config.toml
num_hidden_layers = 16
hidden_size = 256
num_attention_heads = 4
num_key_value_heads = 4
head_dim = 64
intermediate_size = 768
vocab_size = 2048
hidden_act = "gelu"
norm = "layernorm"
norm_place = "pre"
norm_eps = 1e-05
positions = "learned"
qk_norm = false
attn_scale = 0.125
bias = "none"
tie_word_embeddings = false
parallel_block = false
extras = ["capped logits"]
init = "normal"
init_std_qkv = 0.0197
init_std_o = 0.00349
init_std_up = 0.0197
init_std_down = 0.00349
optimizer = "soap_variant"
learning_rate = 0.00434
beta1 = 0.95
beta2 = 0.95
weight_decay = 0.018
lr_head = 0.00671
warmup_steps = 200
schedule = "wsd"
decay_fraction = 0.917
decay_shape = "linear"
final_lr_fraction = 0.0
batch_tokens = 65536
max_seq_len = 1024
doc_mask = false
train_tokens = 432100000
max_steps = 6594
dataset = "wikipedia_en"
Each number is 50 + 10 x the weight over the matrix's rms, rounded and kept within 0 to 99. Layers, rows and columns count from 0.

# v: layer 2 attention value, 256x256, rms 0.12, rows 245-255, columns 0-127
# o: layer 2 attention output (transposed), 256x256, rms 0.126, rows 245-255, columns 0-127
# up: layer 2 MLP up, 768x256, rms 0.154, rows 0-15, columns 0-127
# down: layer 2 MLP down (transposed), 768x256, rms 0.141, rows 0-15, columns 0-127
v245:55 33 53 64 41 56 60 54 60 56 51 46 53 51 66 47 66 38 42 37 59 44 36 52 48 33 47 67 39 42 59 42 55 50 55 67 59 55 61 41 58 61 49 47 58 48 54 57 59 43 51 43 49 44 64 59 63 45 55 39 56 54 48 56 54 39 32 65 66 56 52 46 42 50 50 44 53 37 43 55 44 38 36 59 53 56 54 42 57 53 47 58 49 57 39 38 62 54 46 48 54 55 52 46 55 42 37 54 66 45 42 48 51 51 47 45 48 57 45 44 46 65 29 52 53 48 53 47
o245:50 71 56 53 37 57 52 51 55 66 43 59 53 60 59 75 39 63 36 56 37 60 45 50 48 40 30 65 51 70 59 76 54 51 39 39 61 51 60 43 49 60 56 39 41 54 52 43 63 32 56 60 52 56 46 40 47 59 34 52 41 48 37 43 45 40 59 69 47 55 48 48 39 47 57 48 62 55 50 50 55 37 44 38 55 62 38 62 48 45 31 40 55 39 52 52 41 52 24 57 50 65 57 50 52 42 64 32 40 42 56 58 51 65 34 51 72 61 54 42 55 45 59 43 51 44 54 61
v246:61 54 35 68 40 41 56 48 43 50 58 62 60 50 51 29 44 35 55 56 29 59 51 64 61 51 24 48 36 51 50 61 47 57 64 69 49 61 55 46 43 39 54 45 41 56 40 49 67 42 47 51 38 54 44 40 43 63 30 66 40 58 52 45 74 40 43 43 63 51 22 47 51 75 40 46 55 62 55 53 36 36 65 63 44 51 59 73 54 43 46 55 46 49 43 51 44 53 25 44 41 50 61 49 49 32 59 46 62 62 29 50 37 36 45 49 42 32 75 49 47 45 38 57 39 40 46 68
o246:44 55 48 53 55 57 47 47 47 47 56 53 53 52 62 50 36 44 49 48 61 49 55 49 64 48 36 45 61 56 64 53 45 65 45 56 39 52 64 47 55 48 36 55 55 53 34 40 63 42 58 48 51 51 61 69 45 54 51 27 58 38 60 53 58 70 62 44 59 52 43 39 34 44 39 58 51 45 71 62 45 54 53 53 58 46 34 47 58 51 44 55 60 44 47 63 45 33 62 17 59 50 56 50 50 56 45 52 42 65 48 56 63 56 58 47 51 67 56 61 35 42 70 54 53 48 39 50
v247:46 42 39 58 52 39 50 32 53 52 52 56 53 45 37 46 61 57 63 48 40 47 40 53 49 62 71 39 51 42 57 58 55 47 46 59 41 46 57 44 49 57 59 59 58 54 65 60 43 54 62 48 54 48 55 48 61 49 49 53 51 50 41 39 45 40 56 64 47 44 43 54 46 42 57 61 61 48 51 49 50 50 52 50 61 44 45 41 55 57 47 65 50 38 50 44 64 50 58 53 53 47 41 42 46 51 56 39 46 33 48 44 45 59 62 64 40 35 36 58 65 53 50 52 58 47 34 32
o247:45 61 57 43 41 60 61 58 65 55 54 35 43 36 63 65 40 48 63 57 56 55 68 60 38 50 42 55 46 49 63 35 33 53 58 50 49 60 43 62 59 70 37 53 47 50 36 47 50 59 40 42 49 57 57 57 43 60 58 50 56 48 65 62 60 53 56 40 58 79 55 56 49 39 55 52 46 49 46 63 50 42 49 28 58 34 53 38 45 64 47 62 47 61 60 58 38 59 51 55 54 53 43 43 58 45 48 54 56 47 51 60 40 50 39 51 54 47 40 54 43 53 61 48 49 51 57 48
v248:64 52 42 55 48 58 49 35 38 52 54 35 41 55 55 56 45 56 63 37 45 75 43 66 61 68 51 63 66 57 45 57 38 60 52 69 48 66 45 63 41 61 30 32 51 45 41 32 54 30 48 55 52 62 56 57 45 49 29 50 54 54 52 61 63 50 43 63 62 60 40 44 54 41 33 45 69 55 48 73 51 46 54 66 49 62 41 56 72 38 55 56 49 58 46 61 41 61 43 49 45 60 54 53 63 38 63 61 43 59 27 53 60 57 28 53 55 54 49 37 46 56 58 47 44 38 44 44
o248:40 45 41 55 62 36 38 66 35 41 63 53 55 52 78 53 62 55 43 44 46 35 48 55 57 46 74 45 46 54 68 49 68 62 41 53 42 48 55 59 45 58 78 48 49 58 72 51 52 65 62 48 38 49 41 37 61 50 65 60 57 47 46 48 59 49 50 64 48 44 54 49 51 55 46 41 37 49 47 40 43 41 40 54 62 59 57 46 42 50 49 42 62 41 59 41 60 42 56 44 56 42 59 71 50 40 66 45 59 59 47 69 44 40 44 54 48 55 55 54 47 72 35 47 41 52 37 43
v249:46 53 53 42 54 57 46 50 51 68 44 56 44 45 36 54 54 68 47 53 50 35 71 46 47 60 57 66 48 57 30 48 58 56 49 20 49 44 40 67 49 38 68 63 44 40 64 46 41 62 49 49 40 48 50 49 34 26 70 60 60 48 46 47 22 59 59 36 45 58 34 40 52 57 52 73 36 51 48 51 44 49 51 49 45 38 44 62 40 48 64 55 39 38 54 46 60 42 70 57 47 47 41 36 45 56 52 47 39 45 59 51 54 72 55 46 44 59 35 60 65 61 52 35 53 54 59 65
o249:68 38 51 56 43 61 52 43 46 23 43 43 48 37 09 44 50 59 56 38 48 39 49 46 39 42 59 50 63 32 70 49 54 52 52 59 50 38 60 56 56 49 42 56 50 59 64 46 54 31 56 33 42 43 27 51 43 29 48 54 62 48 53 62 40 41 41 46 45 63 73 51 52 23 62 59 46 53 37 55 47 37 64 63 55 48 62 41 52 62 38 67 54 63 51 26 51 54 61 58 64 35 24 56 47 46 54 55 53 25 55 20 69 36 64 45 67 38 49 26 36 58 48 36 25 80 41 47
v250:53 42 52 34 55 46 64 35 44 52 36 43 41 59 52 52 30 48 59 55 48 36 53 26 56 50 43 45 61 51 49 64 62 62 43 61 45 42 51 49 37 47 71 54 64 56 38 40 56 72 64 59 47 52 41 35 76 58 41 51 50 54 40 52 47 60 40 46 52 51 46 35 39 54 50 48 44 54 56 44 38 54 54 45 33 65 60 50 62 44 60 60 43 34 33 55 58 42 58 54 50 48 50 62 61 37 48 47 43 68 57 55 38 43 38 49 52 47 51 58 56 42 46 55 64 47 50 47
o250:43 54 53 53 46 52 68 46 39 38 48 55 41 19 56 40 63 54 47 73 38 59 49 59 52 56 35 61 53 45 44 60 35 61 60 57 37 49 27 47 63 52 46 41 56 43 53 54 45 57 43 45 39 49 44 50 62 51 46 39 50 41 55 44 40 58 52 49 63 66 42 53 53 44 69 61 45 33 48 46 62 54 40 53 47 63 41 35 38 68 61 43 47 72 57 54 38 46 67 48 57 42 57 45 45 60 46 77 37 38 63 30 42 49 45 42 63 57 49 55 47 48 53 61 50 55 65 61
v251:55 53 50 44 32 67 50 45 54 40 73 57 45 34 62 58 57 55 46 44 42 47 35 39 59 46 54 56 61 69 47 55 52 50 47 45 54 52 43 54 34 39 42 49 41 61 49 50 49 32 46 43 38 49 49 27 48 49 43 38 53 49 44 54 54 39 42 54 54 41 47 59 46 41 36 27 61 44 40 50 37 35 53 54 31 53 55 55 51 59 45 47 38 44 37 45 30 54 55 33 60 52 51 50 59 32 55 46 47 51 49 45 50 41 38 40 60 53 46 45 36 39 40 55 49 39 45 46
o251:58 32 48 53 53 26 58 47 36 50 50 61 60 55 63 35 46 59 47 43 57 37 49 73 58 69 61 45 37 47 43 48 45 65 60 55 61 60 53 54 38 50 78 38 44 45 56 27 51 50 65 49 50 48 54 39 49 56 44 63 48 41 60 64 69 47 67 58 51 44 46 45 53 57 57 70 47 43 52 24 59 54 41 54 62 45 50 48 63 34 54 47 50 50 57 44 63 64 49 61 49 53 61 45 38 44 56 46 69 42 34 57 54 63 44 61 41 58 53 57 59 61 48 34 47 48 52 48
v252:64 37 26 39 71 57 44 48 36 29 40 44 62 50 39 37 29 51 52 59 50 78 31 55 71 68 46 53 50 53 48 57 41 59 30 56 39 53 51 66 41 45 42 59 47 43 40 47 59 63 48 54 64 43 38 58 40 56 27 50 40 52 65 62 53 55 63 60 53 51 27 44 66 48 47 50 47 53 46 50 58 44 67 74 55 51 34 54 54 60 43 48 58 42 51 55 50 39 45 50 32 36 40 58 47 50 80 49 41 56 53 48 46 38 43 47 56 49 57 64 36 47 60 47 48 48 41 50
o252:45 54 41 46 43 39 48 54 43 38 69 39 36 43 44 64 48 44 74 53 45 35 58 46 36 56 69 39 48 56 37 31 63 33 51 44 41 45 36 60 44 44 62 54 51 32 53 61 57 48 50 46 46 37 31 52 48 42 55 56 51 35 68 43 43 53 58 31 38 48 51 46 54 45 28 32 52 56 39 53 38 35 37 48 45 39 56 40 56 44 59 53 53 29 44 36 50 32 46 41 54 46 44 45 40 38 55 46 43 54 48 64 26 35 47 66 43 46 52 48 47 41 56 34 45 41 52 38
v253:44 50 57 48 31 48 40 63 61 38 56 48 53 44 55 51 52 54 64 61 41 44 41 64 51 58 61 61 48 53 53 43 55 42 52 51 38 40 52 70 48 63 57 80 64 52 41 56 36 45 44 41 45 41 40 48 48 44 61 62 52 39 58 52 43 58 42 41 51 50 49 43 55 50 47 52 58 54 54 49 61 49 42 61 62 46 58 41 51 41 48 28 52 49 56 49 64 56 52 39 59 37 35 35 43 54 46 64 63 37 44 60 68 47 52 46 53 42 47 64 59 70 64 58 44 23 77 37
o253:68 44 36 42 57 34 39 45 55 73 38 55 68 58 34 42 55 44 45 39 72 57 43 45 55 55 45 47 32 59 39 40 43 48 44 53 57 56 57 43 47 36 60 41 47 38 63 50 38 44 50 56 69 66 56 39 39 45 42 58 41 51 53 62 57 52 36 61 32 43 43 39 45 76 30 42 60 38 51 27 58 53 64 33 58 38 59 61 60 38 59 45 45 48 59 50 47 51 32 71 59 59 61 52 32 56 53 26 55 35 45 45 42 46 57 55 48 30 63 56 71 44 44 21 70 63 51 60
v254:37 66 51 62 25 31 52 66 47 55 53 70 56 58 49 45 49 61 22 56 48 46 47 39 44 53 44 45 44 40 61 46 53 47 50 51 48 61 52 49 45 40 31 54 47 37 73 54 29 42 44 42 59 51 71 54 51 39 73 53 57 47 58 41 44 51 42 50 40 30 44 28 41 48 44 51 63 57 35 58 59 42 35 52 58 57 32 54 34 50 30 49 51 48 41 39 49 66 40 29 44 65 47 47 29 51 26 48 36 26 53 49 50 42 38 48 47 52 42 55 39 66 38 58 38 52 43 47
o254:74 39 59 49 68 44 21 36 50 53 44 45 62 80 44 53 26 43 41 42 44 33 44 68 53 48 49 37 53 46 49 54 52 55 44 46 54 48 48 42 68 41 59 50 28 57 34 74 45 50 54 74 61 49 57 56 34 82 41 57 60 52 45 75 79 35 39 41 48 29 50 59 30 70 65 47 40 45 47 41 10 53 62 33 56 44 57 60 66 36 41 30 43 35 45 52 62 38 36 64 55 60 75 48 48 44 48 50 52 77 46 71 53 35 53 42 44 44 44 22 65 51 56 46 50 50 47 53
v255:43 43 49 45 42 26 59 64 53 52 34 53 40 50 61 54 57 33 48 59 50 29 69 42 36 44 48 50 49 45 50 39 54 55 53 46 63 52 65 53 47 55 53 50 64 55 41 57 47 44 53 56 55 37 50 55 41 46 59 62 49 51 63 57 56 49 62 33 48 45 61 57 62 63 54 62 56 64 53 51 49 46 30 54 54 44 48 66 37 62 39 48 45 59 48 54 54 50 34 39 40 41 59 42 45 56 47 40 65 38 51 48 53 49 41 66 39 42 57 49 50 56 49 67 40 35 39 57
o255:54 55 55 47 49 39 45 55 58 59 41 63 62 61 37 51 33 61 45 35 49 51 41 53 41 40 32 54 55 55 35 57 44 56 49 46 54 61 50 35 54 42 41 47 46 56 49 59 59 50 50 46 51 70 47 44 55 49 51 58 53 62 52 40 53 53 35 61 50 50 43 48 43 73 35 37 52 60 53 53 45 56 64 53 60 55 48 42 60 38 42 52 50 50 52 61 58 53 34 63 51 54 60 59 60 45 51 45 50 55 47 54 52 61 55 33 52 59 60 51 42 48 56 44 46 57 52 42
up0:59 61 34 53 44 48 56 45 47 57 44 43 38 55 48 70 51 64 56 54 51 45 48 58 33 64 69 49 51 58 50 50 54 58 43 37 35 49 66 46 43 48 53 43 56 70 65 46 56 45 48 45 55 52 69 63 40 53 69 37 50 32 47 42 44 42 32 59 56 41 34 41 48 54 48 44 27 57 44 43 43 45 41 33 48 47 48 48 45 52 51 61 34 61 38 41 50 55 41 54 46 57 62 64 56 31 54 49 43 41 35 56 40 57 50 56 44 35 53 51 44 50 57 54 35 51 67 52
down0:56 49 76 40 58 26 39 59 53 35 71 52 40 47 61 37 60 38 56 56 40 44 57 42 61 51 30 46 59 44 46 46 50 41 44 65 51 37 26 51 43 39 47 46 48 52 44 57 38 52 54 42 43 46 48 48 63 58 54 69 57 67 53 53 61 47 61 47 44 65 80 51 56 65 62 49 81 37 55 53 48 52 63 54 45 52 55 36 43 55 54 52 56 37 59 62 48 46 48 64 49 51 47 39 49 70 45 43 46 61 58 45 61 48 50 44 72 64 44 42 58 42 40 44 53 49 23 58
up1:38 52 26 47 41 41 52 50 66 60 61 43 46 45 52 61 61 69 57 59 64 39 52 26 53 45 52 46 58 49 49 33 41 42 48 51 56 47 38 31 51 41 58 70 36 58 42 40 72 39 55 45 58 60 53 55 25 68 25 57 51 56 47 60 48 50 55 66 59 45 37 59 63 41 47 52 62 49 48 45 42 49 45 36 50 59 61 47 37 65 38 71 51 48 58 48 58 60 37 56 59 58 50 75 50 45 31 31 51 41 51 55 23 39 52 58 57 42 49 66 45 55 59 46 60 37 44 51
down1:39 60 53 71 49 41 66 64 43 35 61 68 55 53 47 45 58 49 48 60 43 48 59 52 70 72 30 54 64 56 53 31 56 52 48 74 47 58 37 49 66 57 42 57 57 60 57 56 36 48 39 73 48 61 53 55 43 60 58 48 48 53 59 50 67 63 70 54 44 41 46 73 47 54 57 42 48 53 33 39 54 42 41 56 59 60 40 37 43 56 53 42 38 47 47 48 59 70 50 51 53 40 44 50 52 44 60 47 61 36 30 50 44 49 64 59 47 41 40 59 28 48 51 30 55 68 33 34
up2:50 38 40 40 42 49 62 45 63 69 47 44 54 57 40 52 45 53 43 54 59 49 54 49 40 40 52 31 38 47 52 42 47 50 48 54 36 59 47 44 56 51 43 62 49 42 38 42 46 57 60 54 65 49 53 48 39 47 54 54 54 48 36 57 63 56 47 39 52 59 49 57 49 39 57 48 55 53 52 37 34 60 64 46 56 55 59 52 41 47 50 55 39 42 47 60 55 37 57 48 58 51 66 43 50 63 43 57 66 46 54 50 52 32 50 36 57 60 43 55 50 54 38 50 50 45 56 56
down2:36 52 47 69 62 56 42 62 48 47 50 64 47 34 65 35 64 61 58 52 45 40 47 54 52 61 56 69 69 43 49 49 46 40 52 45 61 45 52 44 58 44 55 33 50 66 54 64 63 50 33 49 38 50 52 54 64 56 48 46 38 60 49 49 53 42 69 52 44 38 42 50 55 56 42 42 43 44 37 69 64 32 41 56 48 54 44 45 55 45 66 45 60 46 43 57 46 65 47 47 46 43 23 61 45 45 51 39 43 52 53 50 62 69 59 67 38 44 56 51 53 45 55 51 47 44 41 35
up3:46 54 38 57 59 38 49 53 61 55 45 53 49 53 41 48 40 40 53 68 49 47 70 59 39 37 52 47 45 40 74 60 66 58 43 31 40 41 49 40 42 55 47 40 49 60 57 50 57 57 64 60 44 50 66 53 35 58 46 47 60 53 76 52 66 60 48 40 36 30 50 48 37 52 58 57 52 33 45 62 37 50 36 55 67 40 61 53 41 57 32 68 70 42 57 68 46 39 56 42 64 64 63 55 64 46 53 36 56 56 41 49 57 30 45 46 40 45 57 43 68 41 45 41 44 39 53 55
down3:45 36 60 47 39 65 47 45 45 38 58 45 49 53 53 59 58 61 53 32 51 60 30 44 57 64 49 47 58 53 30 41 46 49 57 75 61 66 53 55 60 44 57 58 48 40 40 47 41 49 36 58 54 44 37 47 75 51 59 52 51 48 11 48 45 49 57 53 69 59 53 60 66 44 51 43 54 58 58 37 66 46 62 47 37 71 42 53 50 44 69 36 34 62 46 31 46 61 56 55 44 40 31 47 37 61 47 67 38 47 61 56 48 64 60 51 45 46 54 41 38 60 45 57 50 56 48 39
up4:32 45 41 36 61 62 53 43 67 39 47 58 63 42 64 59 64 50 43 48 63 33 54 72 41 10 44 48 50 52 58 44 39 60 59 59 33 62 46 40 64 48 47 67 41 59 52 49 54 56 61 42 58 56 66 53 56 42 50 51 47 56 50 65 64 54 52 55 69 58 63 49 45 35 45 43 50 49 48 51 47 42 42 45 42 56 52 52 27 43 56 41 43 69 60 45 63 48 53 46 50 69 48 43 57 59 48 58 41 38 51 65 33 45 55 49 35 50 60 52 38 64 65 42 53 55 49 41
down4:61 52 56 62 50 43 45 57 31 54 49 53 43 55 37 53 37 50 46 56 46 74 46 37 49 81 55 50 53 38 45 56 54 46 40 44 60 42 37 57 42 57 49 38 53 35 44 40 37 48 33 60 46 43 32 42 50 65 51 49 49 46 52 38 37 34 60 46 36 41 44 38 55 61 46 54 47 40 38 38 52 50 66 48 51 34 40 55 66 49 39 65 61 41 43 51 36 61 44 45 48 37 58 59 45 28 48 47 54 55 42 30 64 53 44 47 61 54 43 40 53 36 45 68 47 44 56 56
up5:47 53 44 46 45 54 38 41 64 45 48 46 40 68 54 59 27 53 34 44 42 54 50 31 46 54 44 58 47 48 43 47 51 32 46 52 73 46 68 67 42 67 63 57 47 42 45 47 50 54 61 48 52 48 44 52 33 51 67 62 58 49 46 34 41 61 42 52 38 51 55 43 60 51 33 43 56 61 60 40 34 43 51 54 46 55 45 48 56 51 50 54 53 52 39 64 70 39 46 49 55 37 49 56 47 57 61 32 44 50 43 54 58 48 56 71 57 49 55 45 44 68 47 31 64 66 55 20
down5:50 54 58 55 53 62 59 52 39 44 52 60 53 40 37 50 55 44 45 50 59 60 36 67 45 47 59 51 62 52 62 54 45 58 35 50 29 61 32 44 68 43 46 42 58 62 46 49 56 55 43 53 47 43 46 40 61 46 52 42 35 58 48 70 71 38 49 39 53 42 53 56 53 51 66 57 50 43 41 51 62 55 47 59 57 53 48 63 45 50 57 53 46 34 46 42 34 72 48 47 52 53 37 44 60 54 52 71 62 51 57 52 38 51 48 30 44 56 34 53 61 44 60 49 43 34 46 59
up6:46 45 50 46 33 61 53 53 44 53 62 35 30 64 47 52 55 48 63 51 53 56 44 68 46 54 51 40 36 35 57 41 65 49 60 42 61 59 43 48 41 71 51 49 56 50 43 59 62 51 44 45 52 43 49 53 47 47 51 49 52 44 33 49 52 52 55 43 52 40 55 55 53 30 53 46 49 50 63 56 45 55 42 50 41 52 57 54 50 54 59 42 37 38 48 52 41 37 55 68 38 52 57 44 37 43 49 66 54 42 52 51 52 40 43 47 51 52 40 42 46 51 50 45 46 59 58 48
down6:60 32 38 46 54 62 43 52 52 46 37 39 51 45 35 36 60 45 60 38 65 48 53 38 56 55 59 47 57 54 54 50 58 56 39 47 41 53 55 50 62 53 38 59 41 72 52 39 53 47 50 37 41 57 46 39 63 34 59 63 54 62 50 46 52 42 38 44 52 63 58 53 66 54 52 52 54 58 58 45 48 61 51 59 54 57 57 43 58 43 44 52 33 51 49 39 58 53 49 48 44 59 59 59 49 46 49 63 48 51 53 64 52 47 42 44 57 52 59 47 48 48 37 45 37 50 47 41
up7:51 39 33 20 39 56 58 58 57 52 43 47 56 56 41 49 60 65 48 51 27 38 47 71 42 37 45 48 47 49 57 53 44 75 68 34 33 49 47 76 60 46 17 18 52 51 54 56 45 69 43 49 51 76 47 81 56 50 27 48 50 54 46 60 63 45 61 51 86 90 45 38 47 52 47 48 61 49 29 41 60 46 67 45 51 26 45 40 66 42 62 58 38 64 65 57 42 56 62 38 42 51 59 40 44 48 58 80 52 57 53 63 80 45 60 29 53 43 36 49 64 48 53 57 62 73 40 57
down7:52 61 74 68 56 53 50 44 38 49 59 52 46 46 58 47 34 41 38 38 62 62 58 38 56 50 53 56 54 57 38 50 45 39 34 60 72 51 54 28 51 63 62 63 53 53 45 50 53 33 55 60 54 36 61 25 58 57 63 46 50 53 61 46 47 49 41 51 32 21 51 66 44 45 45 58 49 59 63 60 45 55 37 47 44 64 48 60 39 60 42 55 54 50 49 49 54 53 36 56 57 48 52 54 59 45 41 27 50 46 47 37 24 63 36 60 46 61 52 55 48 51 51 51 37 36 40 45
up8:44 58 47 46 45 47 48 43 46 75 52 54 44 64 49 54 34 60 59 52 51 54 44 55 53 46 60 38 49 58 53 51 60 42 35 37 59 53 53 37 42 49 44 37 49 49 52 66 35 53 52 57 42 59 56 57 50 46 62 41 66 37 45 66 53 47 53 58 68 52 49 39 52 50 58 48 49 58 43 51 48 42 53 48 51 38 50 51 41 55 44 57 50 52 46 59 39 61 52 47 52 63 63 54 49 57 55 44 41 48 43 63 59 47 42 55 52 61 44 65 54 40 69 48 43 43 44 39
down8:39 59 42 40 47 42 50 43 53 60 53 61 51 58 47 53 35 64 53 48 53 51 50 46 69 29 68 40 53 68 48 51 58 59 53 42 66 46 45 36 59 39 37 52 68 55 38 67 45 50 43 68 31 61 42 49 53 45 72 33 65 22 37 57 56 53 63 57 54 59 64 36 51 55 63 51 47 57 41 42 54 47 48 54 53 46 49 45 47 63 44 51 53 59 48 55 38 58 51 39 67 52 49 47 38 63 47 41 38 58 34 58 50 58 44 53 62 51 46 69 55 48 67 45 47 34 43 32
up9:31 67 61 45 47 64 48 69 62 56 45 41 51 61 70 57 37 56 65 62 40 46 49 50 52 45 44 40 37 57 60 23 67 40 47 66 71 50 39 45 58 58 68 51 38 35 55 19 53 44 43 51 33 56 39 50 37 44 43 58 47 38 51 47 56 43 61 64 54 48 40 50 55 59 44 35 40 59 55 59 43 59 56 44 52 43 73 36 53 41 60 52 55 56 57 46 51 48 68 52 32 49 43 63 72 25 60 34 52 55 66 53 49 53 40 52 40 47 51 60 57 55 38 51 43 30 59 57
down9:36 60 29 63 39 53 66 63 53 67 44 34 58 57 51 53 45 64 66 53 35 33 73 48 55 47 59 44 42 56 43 22 60 49 35 59 67 57 42 55 54 55 81 41 34 46 65 15 46 31 50 39 35 82 68 61 37 43 28 52 30 49 46 55 51 47 68 76 45 47 42 46 34 42 49 41 34 59 53 36 35 64 75 52 42 40 65 46 26 65 64 38 65 31 70 46 53 48 55 40 30 59 16 64 45 20 58 38 61 70 54 44 38 55 39 47 58 50 54 55 40 49 46 41 57 34 55 65
up10:44 37 44 73 36 32 59 50 45 42 51 43 50 48 41 64 69 66 59 42 34 37 64 47 32 71 51 54 60 41 49 40 43 76 51 59 52 53 33 57 51 29 40 31 47 56 59 72 65 64 33 56 59 46 45 49 42 45 55 33 69 63 68 49 50 52 37 65 33 28 64 37 51 77 68 52 63 61 36 32 40 31 35 62 60 46 58 40 63 59 56 53 32 47 42 56 49 51 46 36 38 47 64 43 48 32 54 53 58 36 29 25 47 56 50 38 31 36 53 53 43 55 47 54 48 74 42 33
down10:48 50 42 28 59 63 47 58 55 49 53 59 51 50 61 50 39 46 44 56 49 61 48 51 44 34 56 41 45 64 48 50 61 39 45 35 48 48 63 42 42 72 66 57 51 45 51 35 42 47 66 53 41 53 52 47 60 53 48 52 33 39 32 46 48 49 58 33 64 72 39 62 46 36 34 46 39 41 52 67 62 67 66 51 48 54 52 63 42 47 42 56 66 54 51 43 51 54 68 70 68 43 48 45 47 66 49 42 43 58 58 72 51 40 48 61 64 55 45 40 54 41 56 50 49 33 51 61
up11:53 44 43 40 46 40 63 59 42 50 59 59 33 44 49 49 71 35 45 36 74 54 41 60 57 56 72 36 56 50 42 53 45 45 59 47 60 35 34 48 48 57 54 46 63 41 63 57 48 39 63 50 61 50 60 50 71 55 47 29 58 30 41 47 47 65 39 28 44 36 60 57 63 26 41 69 62 30 59 35 54 61 49 43 45 53 49 61 52 58 51 33 56 16 34 50 60 51 44 56 78 41 60 59 38 79 29 53 44 45 59 63 53 58 65 49 57 49 43 43 37 38 67 44 38 53 53 49
down11:52 46 51 53 65 55 49 40 41 40 48 47 56 57 45 55 66 69 56 38 55 53 55 42 32 65 43 54 51 39 52 46 32 57 49 52 40 50 40 53 64 52 54 49 52 55 43 52 53 58 33 51 46 34 40 54 34 62 59 60 33 65 67 41 54 53 63 54 51 54 43 48 34 62 59 48 51 60 55 58 63 31 49 62 59 60 55 60 53 58 55 66 49 50 53 62 52 41 56 58 43 53 35 41 45 41 61 61 68 67 55 45 41 42 50 39 47 40 59 50 61 60 47 50 59 50 53 42
up12:57 52 47 46 51 39 49 46 65 51 36 38 74 61 43 62 36 74 68 73 51 48 63 47 61 46 38 53 65 42 53 67 50 46 59 57 34 58 48 61 44 64 35 42 38 81 45 57 52 65 49 48 39 63 48 72 56 43 54 72 45 58 59 67 52 33 60 56 79 55 42 60 70 59 52 32 43 66 29 33 64 59 59 70 60 53 48 45 38 35 42 61 55 63 52 54 57 58 53 53 36 62 60 52 82 28 72 43 50 42 39 60 58 36 35 51 52 64 42 72 64 40 53 54 38 40 53 54
down12:44 55 63 60 47 57 55 50 45 55 50 59 32 45 67 50 60 37 40 47 47 49 40 51 41 44 51 57 44 63 49 37 46 53 44 39 66 49 46 24 53 45 57 48 44 30 45 50 41 37 43 50 57 47 43 28 47 64 57 28 58 51 33 41 53 48 31 48 25 58 61 47 34 36 46 65 57 41 63 60 41 50 32 37 41 55 55 48 56 60 53 50 44 50 48 52 43 44 50 51 49 38 45 52 41 67 33 49 44 61 56 52 52 53 61 48 43 44 54 39 46 59 43 56 64 55 39 44
up13:44 55 52 47 54 51 54 50 43 45 55 49 51 49 45 49 46 46 59 57 56 34 50 49 41 54 54 56 56 65 42 55 55 47 55 52 50 47 53 44 51 44 58 55 55 52 54 49 49 56 43 53 48 39 50 52 53 53 52 58 50 61 56 50 53 54 47 44 37 50 52 43 54 49 45 48 51 45 60 55 40 57 43 54 49 51 53 53 39 45 58 46 50 55 49 56 57 54 49 42 42 34 51 47 52 53 41 60 50 52 41 47 37 50 58 43 47 50 47 60 47 45 57 51 41 48 41 55
down13:46 61 44 53 46 44 56 48 38 50 57 50 34 55 44 48 50 50 47 52 50 35 49 47 57 53 65 66 53 59 48 48 46 63 58 58 44 50 47 43 50 44 50 50 45 57 54 46 63 45 59 56 42 41 67 44 47 41 54 55 51 52 45 45 35 57 57 50 45 50 48 37 60 42 52 50 52 29 59 50 36 62 48 49 44 46 48 47 33 43 54 31 57 49 57 46 48 61 44 28 49 47 60 51 50 51 45 50 47 47 38 56 51 54 60 42 56 48 45 55 42 44 60 43 51 51 30 50
up14:31 68 57 50 42 44 50 70 46 52 42 57 37 56 33 18 61 53 49 60 42 37 50 45 64 71 45 45 43 53 67 32 36 49 37 39 50 54 59 67 68 65 22 60 49 53 38 74 71 58 45 59 62 48 60 44 49 36 49 56 29 54 50 63 66 57 45 40 44 55 53 41 51 52 61 41 51 59 58 54 65 57 48 40 39 46 54 41 47 47 42 54 61 24 37 50 30 63 46 45 46 37 32 53 39 52 56 67 50 56 45 27 57 48 37 70 67 72 47 59 26 72 53 52 42 37 54 34
down14:56 45 47 47 60 48 62 39 54 48 48 40 62 41 60 69 37 34 44 38 51 71 51 53 34 37 48 53 55 50 34 61 61 49 63 52 50 46 36 41 42 45 61 41 47 45 59 28 32 46 52 40 32 53 44 47 46 54 45 49 63 52 43 42 38 51 62 56 48 40 45 68 46 45 40 53 46 45 52 47 44 41 42 62 49 53 36 61 45 45 57 43 50 65 53 53 67 35 53 55 49 61 61 47 56 38 48 39 45 56 56 68 39 51 55 35 18 41 48 39 72 34 47 52 48 61 43 54
up15:39 35 27 64 53 41 42 41 62 45 49 43 61 58 46 60 36 58 46 57 58 46 46 46 51 55 56 56 51 36 41 49 36 51 40 47 42 63 43 62 53 42 43 43 67 57 51 43 59 20 65 64 61 40 55 47 55 55 40 50 36 52 45 54 52 45 47 53 56 49 43 59 39 37 43 44 51 39 50 49 58 49 56 68 44 46 40 58 44 59 42 50 48 47 42 51 35 71 64 59 58 38 54 59 39 45 41 61 54 60 33 60 52 40 57 45 41 44 35 48 47 53 36 51 51 47 42 48
down15:45 43 35 55 48 57 36 40 80 29 50 42 54 51 49 82 36 41 64 54 64 28 45 57 59 69 53 70 68 39 31 45 44 59 31 42 32 51 33 72 66 32 51 74 84 56 59 59 44 29 69 70 58 32 64 60 41 61 50 46 15 49 59 61 38 46 50 45 47 59 50 36 55 23 40 37 60 38 49 57 67 36 59 72 42 60 38 63 50 59 38 53 52 50 33 42 43 84 60 48 64 43 46 55 39 48 43 67 59 51 41 83 51 46 58 57 57 37 28 62 49 55 43 34 65 26 40 54